python train.py --num_hidden_layers=16 --num_attention_heads=2 --norm="layernorm" --norm_eps=1e-05 --init="normal" --init_std_up=0.0395 --optimizer="muon_variant" --learning_rate=0.00349 --batch_tokens=32768 --train_tokens=153700000
Each number is 50 + 15 x the weight over its row's rms, rounded and kept within 0 to 99. Layers, rows and columns count from 0. The size before them is the row's rms in percent of the matrix's.

# layer 4 attention value, 128x160, rms 0.0473, rows 22-31, columns 0-159
091:37 64 64 46 34 49 53 60 55 69 58 22 57 55 55 31 50 56 39 50 53 45 38 50 40 45 46 32 60 71 30 56 70 54 37 48 35 01 38 56 71 93 38 54 66 38 48 52 55 49 21 50 32 49 52 66 33 49 55 57 65 49 20 57 37 41 53 33 78 51 65 71 59 39 42 64 29 57 66 53 53 46 34 54 80 47 74 48 23 43 59 67 55 52 38 45 48 42 10 52 53 55 50 58 49 54 24 70 55 72 44 54 42 54 63 69 44 53 62 35 47 61 52 44 16 50 14 51 57 56 19 38 43 45 51 67 56 45 49 68 23 64 32 36 92 18 48 58 43 51 76 56 73 43 36 28 48 51 74 53
093:60 34 43 45 38 47 30 88 48 35 26 45 31 46 50 22 65 53 57 51 42 58 55 37 40 34 32 86 62 43 45 42 36 39 33 55 42 42 57 49 60 75 07 68 57 61 55 57 64 54 50 34 56 45 81 39 72 63 20 61 35 30 37 43 20 69 66 69 50 41 65 53 51 63 57 55 47 58 39 52 53 60 67 58 48 69 57 58 03 65 50 38 45 57 67 51 18 49 42 26 40 19 29 63 28 66 66 71 41 63 34 55 65 51 45 12 35 74 56 51 49 43 29 75 33 65 42 37 37 41 41 59 48 64 37 42 66 71 50 57 60 41 63 47 65 55 45 69 39 45 40 70 40 55 50 44 22 65 53 56
112:58 53 65 58 64 00 51 24 23 56 31 63 56 53 34 54 26 37 66 27 73 40 63 54 47 65 55 35 47 50 69 38 33 71 24 36 63 72 68 39 21 54 61 40 40 42 53 47 26 63 60 56 34 55 26 56 44 85 74 26 81 76 65 34 73 39 51 55 41 59 60 14 65 48 37 62 52 42 63 44 66 60 46 57 47 46 35 41 68 55 55 20 56 42 64 58 50 43 33 53 24 36 56 51 67 26 39 60 31 54 47 36 45 45 35 57 36 33 30 51 57 68 52 36 89 49 56 62 39 56 52 27 59 29 53 35 38 77 62 33 53 69 55 44 53 85 51 46 43 37 52 54 53 44 47 50 48 66 44 57
094:44 42 49 59 40 40 39 38 75 67 47 16 42 56 30 61 61 54 37 71 09 67 47 48 54 41 39 52 33 21 32 54 50 54 53 39 35 31 57 45 46 58 34 50 69 48 55 75 67 29 68 48 48 58 44 51 60 30 57 22 28 30 39 58 26 65 38 58 27 17 42 71 32 55 67 28 56 46 29 48 35 54 49 54 30 49 58 37 54 39 55 64 41 67 34 46 58 74 55 48 23 25 17 56 52 68 79 78 31 37 74 57 71 71 42 63 76 64 60 59 39 41 65 70 53 53 55 59 44 62 38 50 30 59 64 44 81 48 37 36 49 63 50 56 26 34 61 53 41 47 25 40 72 47 68 65 37 52 80 38
106:46 50 64 60 39 57 67 48 25 53 58 60 41 66 59 61 91 43 56 48 38 35 51 59 61 68 78 46 19 49 55 00 53 67 61 34 32 40 47 80 61 44 78 58 53 44 50 43 48 71 76 57 46 45 37 60 29 51 58 48 14 52 53 55 52 60 45 66 48 65 30 54 41 27 70 67 19 36 43 50 63 53 43 43 80 63 45 64 57 27 62 46 70 50 41 62 64 64 54 50 68 67 67 50 45 56 45 40 52 51 51 42 61 63 22 74 65 58 30 67 24 56 55 56 36 31 35 58 32 61 37 36 26 35 49 61 55 39 74 62 21 39 41 34 33 24 62 40 29 53 42 30 61 53 23 45 56 60 82 60
101:71 35 65 80 45 68 49 43 29 46 41 61 66 68 37 19 39 40 70 73 67 32 30 63 46 47 03 58 43 77 51 68 68 50 62 51 53 42 62 52 56 60 74 52 38 51 20 35 63 38 74 22 70 58 53 37 19 25 20 58 70 59 47 66 51 75 37 50 43 30 45 58 53 48 60 40 44 33 57 53 68 36 28 40 63 55 77 57 47 50 47 61 33 52 46 27 45 60 45 44 71 58 27 23 45 57 37 31 57 86 38 64 65 33 59 33 43 42 63 53 73 38 64 54 47 38 47 39 70 49 67 36 62 62 31 36 50 43 39 63 52 28 35 20 59 42 33 44 45 50 62 48 22 33 42 40 56 37 63 55
097:19 60 43 52 47 35 33 29 55 53 53 66 69 33 37 27 40 70 67 38 75 25 34 37 34 42 63 49 26 66 53 39 61 39 63 49 47 41 51 39 54 19 70 39 66 39 46 56 66 67 33 26 48 39 31 47 42 52 48 48 56 53 33 30 17 62 68 50 26 31 31 42 39 74 62 48 41 39 59 61 39 39 59 83 55 83 44 18 51 31 47 18 39 54 68 50 62 34 52 58 42 43 45 72 46 70 34 71 33 41 74 57 45 42 31 49 46 34 71 47 54 62 42 63 31 39 75 41 69 22 64 35 42 62 57 72 35 59 36 65 40 43 50 20 71 67 36 53 38 56 47 76 39 59 72 40 68 63 63 61
090:67 34 24 48 37 64 42 46 45 41 48 46 37 50 75 52 42 72 49 74 32 54 63 57 45 58 56 82 18 49 61 12 44 37 41 48 30 66 57 32 70 43 39 33 42 33 66 51 58 51 62 44 63 47 72 62 53 73 68 60 39 36 52 65 50 54 41 54 39 69 64 71 55 53 64 21 00 52 65 37 43 28 46 56 46 48 79 62 49 43 51 55 43 77 39 33 79 43 40 45 70 34 69 47 36 57 54 77 45 30 24 55 51 51 51 41 48 59 33 63 43 27 43 45 37 42 81 60 57 72 79 59 68 71 48 49 53 19 62 80 41 57 52 59 39 56 62 47 52 41 44 66 43 75 35 43 47 65 72 22
083:38 71 55 61 34 65 54 64 53 71 59 44 59 59 69 54 65 49 49 72 40 51 57 61 63 46 31 34 54 31 11 65 27 82 65 31 32 24 58 64 49 99 51 58 59 38 37 58 35 54 20 60 55 64 84 56 32 43 34 62 45 68 20 66 30 43 54 48 22 49 57 87 53 55 39 35 38 56 65 52 37 60 55 53 73 62 40 58 32 40 51 57 39 42 51 40 41 48 43 54 45 75 46 62 42 36 54 46 46 56 12 63 40 68 66 20 58 59 46 68 50 34 71 59 55 37 32 45 46 42 35 44 44 43 54 51 49 69 31 30 77 57 44 51 56 20 46 56 33 47 37 33 54 23 28 44 53 62 79 36
091:25 54 56 60 61 24 68 53 66 45 36 43 33 51 38 61 56 45 53 49 65 57 76 51 60 68 51 08 39 49 86 41 48 58 31 51 45 77 37 33 41 39 46 61 46 52 82 44 47 54 45 61 29 48 68 51 62 34 30 39 45 52 68 33 47 44 61 48 61 50 52 32 32 32 39 61 64 35 31 37 71 67 76 56 54 40 30 70 73 39 72 33 46 70 67 74 49 73 36 50 39 47 61 60 78 26 61 27 69 62 68 45 36 72 57 45 46 46 19 83 55 75 67 74 66 27 10 44 47 41 28 44 44 38 56 39 37 38 76 35 48 56 64 35 63 51 53 42 35 64 50 34 52 46 32 72 54 44 59 49
# layer 4 attention output (transposed), 128x160, rms 0.0444, rows 22-31, columns 0-159
104:53 35 15 57 45 62 53 45 63 35 40 37 47 62 37 60 54 61 40 82 29 75 61 42 31 51 23 48 59 44 57 74 47 32 43 42 41 88 61 47 62 37 27 80 52 62 38 40 80 86 75 59 71 68 69 37 67 55 55 48 30 56 67 44 39 51 31 81 34 40 50 39 13 66 41 58 49 33 63 55 59 13 48 55 38 49 75 58 44 52 46 37 47 58 32 58 51 46 99 51 47 32 49 39 51 58 44 47 26 57 42 36 69 56 74 52 50 50 35 45 40 38 43 64 65 51 27 54 50 47 54 44 57 44 53 49 48 35 50 54 29 43 38 60 43 55 44 49 58 53 42 75 40 26 50 64 51 45 57 62
090:40 68 54 33 43 62 31 50 79 74 74 32 56 33 49 52 60 54 58 62 54 57 49 58 74 59 12 56 37 60 27 73 34 64 63 61 67 70 43 28 38 62 27 44 48 41 43 35 38 36 28 75 40 65 45 55 36 55 50 67 74 37 30 41 21 35 65 43 44 57 79 60 89 34 56 51 51 60 62 53 49 38 57 52 72 25 41 61 38 46 45 64 53 42 25 61 28 35 44 66 64 59 66 56 41 36 28 75 68 42 56 42 47 68 94 74 38 61 64 35 71 54 69 31 44 46 42 48 41 61 45 75 68 49 41 31 68 28 59 45 69 39 52 22 52 37 48 42 50 40 50 47 50 53 33 32 38 18 54 42
112:54 57 59 55 38 67 56 72 36 66 68 24 47 58 62 64 81 51 63 41 45 48 35 81 35 62 89 53 26 64 36 25 75 44 82 45 55 17 61 43 52 32 85 28 82 57 40 33 49 69 48 48 60 32 25 45 53 51 52 42 51 58 28 62 54 72 30 36 42 54 34 50 36 25 69 36 36 51 56 58 51 60 49 55 53 36 40 57 82 43 47 57 56 26 28 66 87 62 38 46 38 49 72 41 57 54 41 14 54 57 70 53 30 39 20 60 62 51 61 74 51 63 62 51 37 38 49 24 64 41 54 61 47 35 55 78 39 61 38 49 52 41 63 43 32 41 25 52 61 32 40 40 55 61 40 49 52 60 45 65
103:56 55 72 39 51 66 56 48 64 36 45 67 48 40 81 23 32 44 77 32 67 41 39 52 58 58 32 49 52 52 75 60 66 47 41 56 68 77 28 44 59 52 34 47 49 41 56 52 24 62 54 48 44 58 63 65 25 46 74 63 60 39 47 45 27 43 62 40 74 46 59 32 56 48 49 49 21 76 58 49 41 59 52 21 76 45 49 54 34 46 35 43 45 64 70 57 46 40 52 70 61 71 23 38 38 36 49 73 74 39 20 43 41 64 59 62 17 18 45 42 57 19 70 48 64 54 54 64 23 48 79 82 46 58 46 33 33 50 56 14 65 57 42 50 41 80 35 38 52 65 57 31 32 53 55 41 38 65 24 34
100:51 40 74 35 72 59 34 31 41 18 48 48 50 27 86 63 28 47 53 58 51 63 44 78 50 42 58 41 61 40 65 27 56 29 25 54 50 60 39 49 50 52 69 32 48 62 32 60 73 25 70 35 50 54 46 36 36 52 53 30 52 49 66 60 65 53 43 74 16 21 45 21 39 55 45 38 36 74 53 61 62 61 29 51 36 70 66 74 51 52 53 37 59 63 71 38 60 49 80 29 33 54 40 68 42 46 31 27 20 21 34 62 57 41 53 36 44 24 60 35 52 71 54 52 53 57 50 52 58 51 67 57 61 72 73 66 41 35 26 42 42 64 73 41 33 68 60 67 55 44 55 47 64 51 54 61 47 93 42 66
111:58 70 49 59 59 64 59 32 56 50 40 49 62 43 43 51 57 46 24 49 48 59 48 26 48 50 66 55 52 85 45 69 41 33 42 55 33 35 54 74 39 43 08 77 46 67 71 59 54 63 53 44 61 51 71 70 30 83 58 55 37 51 57 43 59 43 51 58 72 63 30 37 55 71 40 72 54 42 41 51 37 59 51 79 58 56 50 60 33 79 43 72 50 61 41 53 57 16 45 39 39 31 53 32 55 70 46 52 22 48 43 34 44 51 84 51 77 74 50 36 51 39 54 26 08 43 35 36 59 48 22 28 14 44 14 61 54 30 54 58 34 57 55 54 63 26 54 76 53 42 77 66 51 60 53 36 44 51 48 41
097:72 57 44 48 38 72 59 58 46 37 53 26 28 38 19 35 54 68 63 42 41 60 50 70 36 55 67 55 44 53 64 49 49 48 18 45 53 46 64 67 28 70 51 40 44 60 64 44 40 65 51 82 57 63 53 32 37 59 26 44 44 34 81 59 55 30 27 62 75 55 67 57 42 34 62 13 70 60 39 46 92 81 23 67 56 49 39 69 64 44 38 72 60 60 37 82 82 29 65 55 46 37 28 55 17 48 56 08 55 49 53 63 52 54 35 63 59 59 65 42 51 52 36 68 44 50 20 51 66 66 38 30 69 30 44 47 56 31 52 60 44 55 72 46 45 47 45 45 37 34 54 35 46 38 33 47 52 37 37 55
102:18 33 67 45 63 62 45 40 52 50 57 43 49 38 64 45 57 43 48 38 51 27 45 53 60 54 48 62 55 65 56 53 33 32 10 68 55 42 66 75 50 58 59 79 49 41 71 40 63 16 32 45 38 41 38 29 42 40 45 48 52 52 44 53 19 30 68 64 62 49 37 39 45 62 70 64 58 54 50 73 45 78 51 70 59 59 32 43 29 48 35 55 68 36 50 57 39 67 48 59 55 68 43 67 44 56 17 52 57 51 57 35 57 33 48 49 18 00 78 59 56 56 79 45 55 56 15 68 31 70 27 31 48 54 59 47 52 52 28 36 46 50 48 56 50 60 54 58 52 55 59 44 59 38 91 40 74 61 69 90
084:53 41 36 40 40 66 42 40 73 38 29 57 36 52 61 73 59 43 35 66 66 57 57 49 56 66 35 27 45 54 60 56 53 40 38 62 79 76 48 30 67 27 00 72 43 65 48 52 34 73 74 40 62 60 41 65 99 70 47 36 40 37 46 46 47 38 53 50 85 36 27 28 67 64 64 80 52 48 39 36 45 18 44 38 47 52 59 57 39 78 63 53 27 39 26 57 33 48 84 29 42 47 32 25 41 49 74 47 49 30 37 23 65 48 60 52 51 63 54 40 44 61 43 57 56 37 61 33 61 37 51 74 47 59 37 54 51 39 47 63 45 22 35 52 47 50 67 60 56 62 52 65 46 69 55 56 38 31 53 41
090:72 49 50 47 68 45 33 54 22 49 66 70 29 52 62 89 71 15 50 43 51 49 46 56 51 41 53 49 63 46 37 36 64 62 75 41 47 34 64 30 44 43 42 24 67 52 47 58 43 71 46 51 23 57 09 49 54 64 56 37 77 65 37 50 67 87 35 33 41 35 70 71 47 50 38 28 57 66 70 53 38 43 35 43 41 41 53 52 56 45 41 50 59 12 53 49 64 54 44 29 60 53 43 54 44 29 40 45 26 66 59 40 60 72 37 67 61 59 56 47 42 66 36 18 56 45 68 71 45 43 74 52 60 60 67 56 36 88 31 17 60 47 46 32 26 79 51 57 58 43 39 53 44 49 67 28 30 63 39 43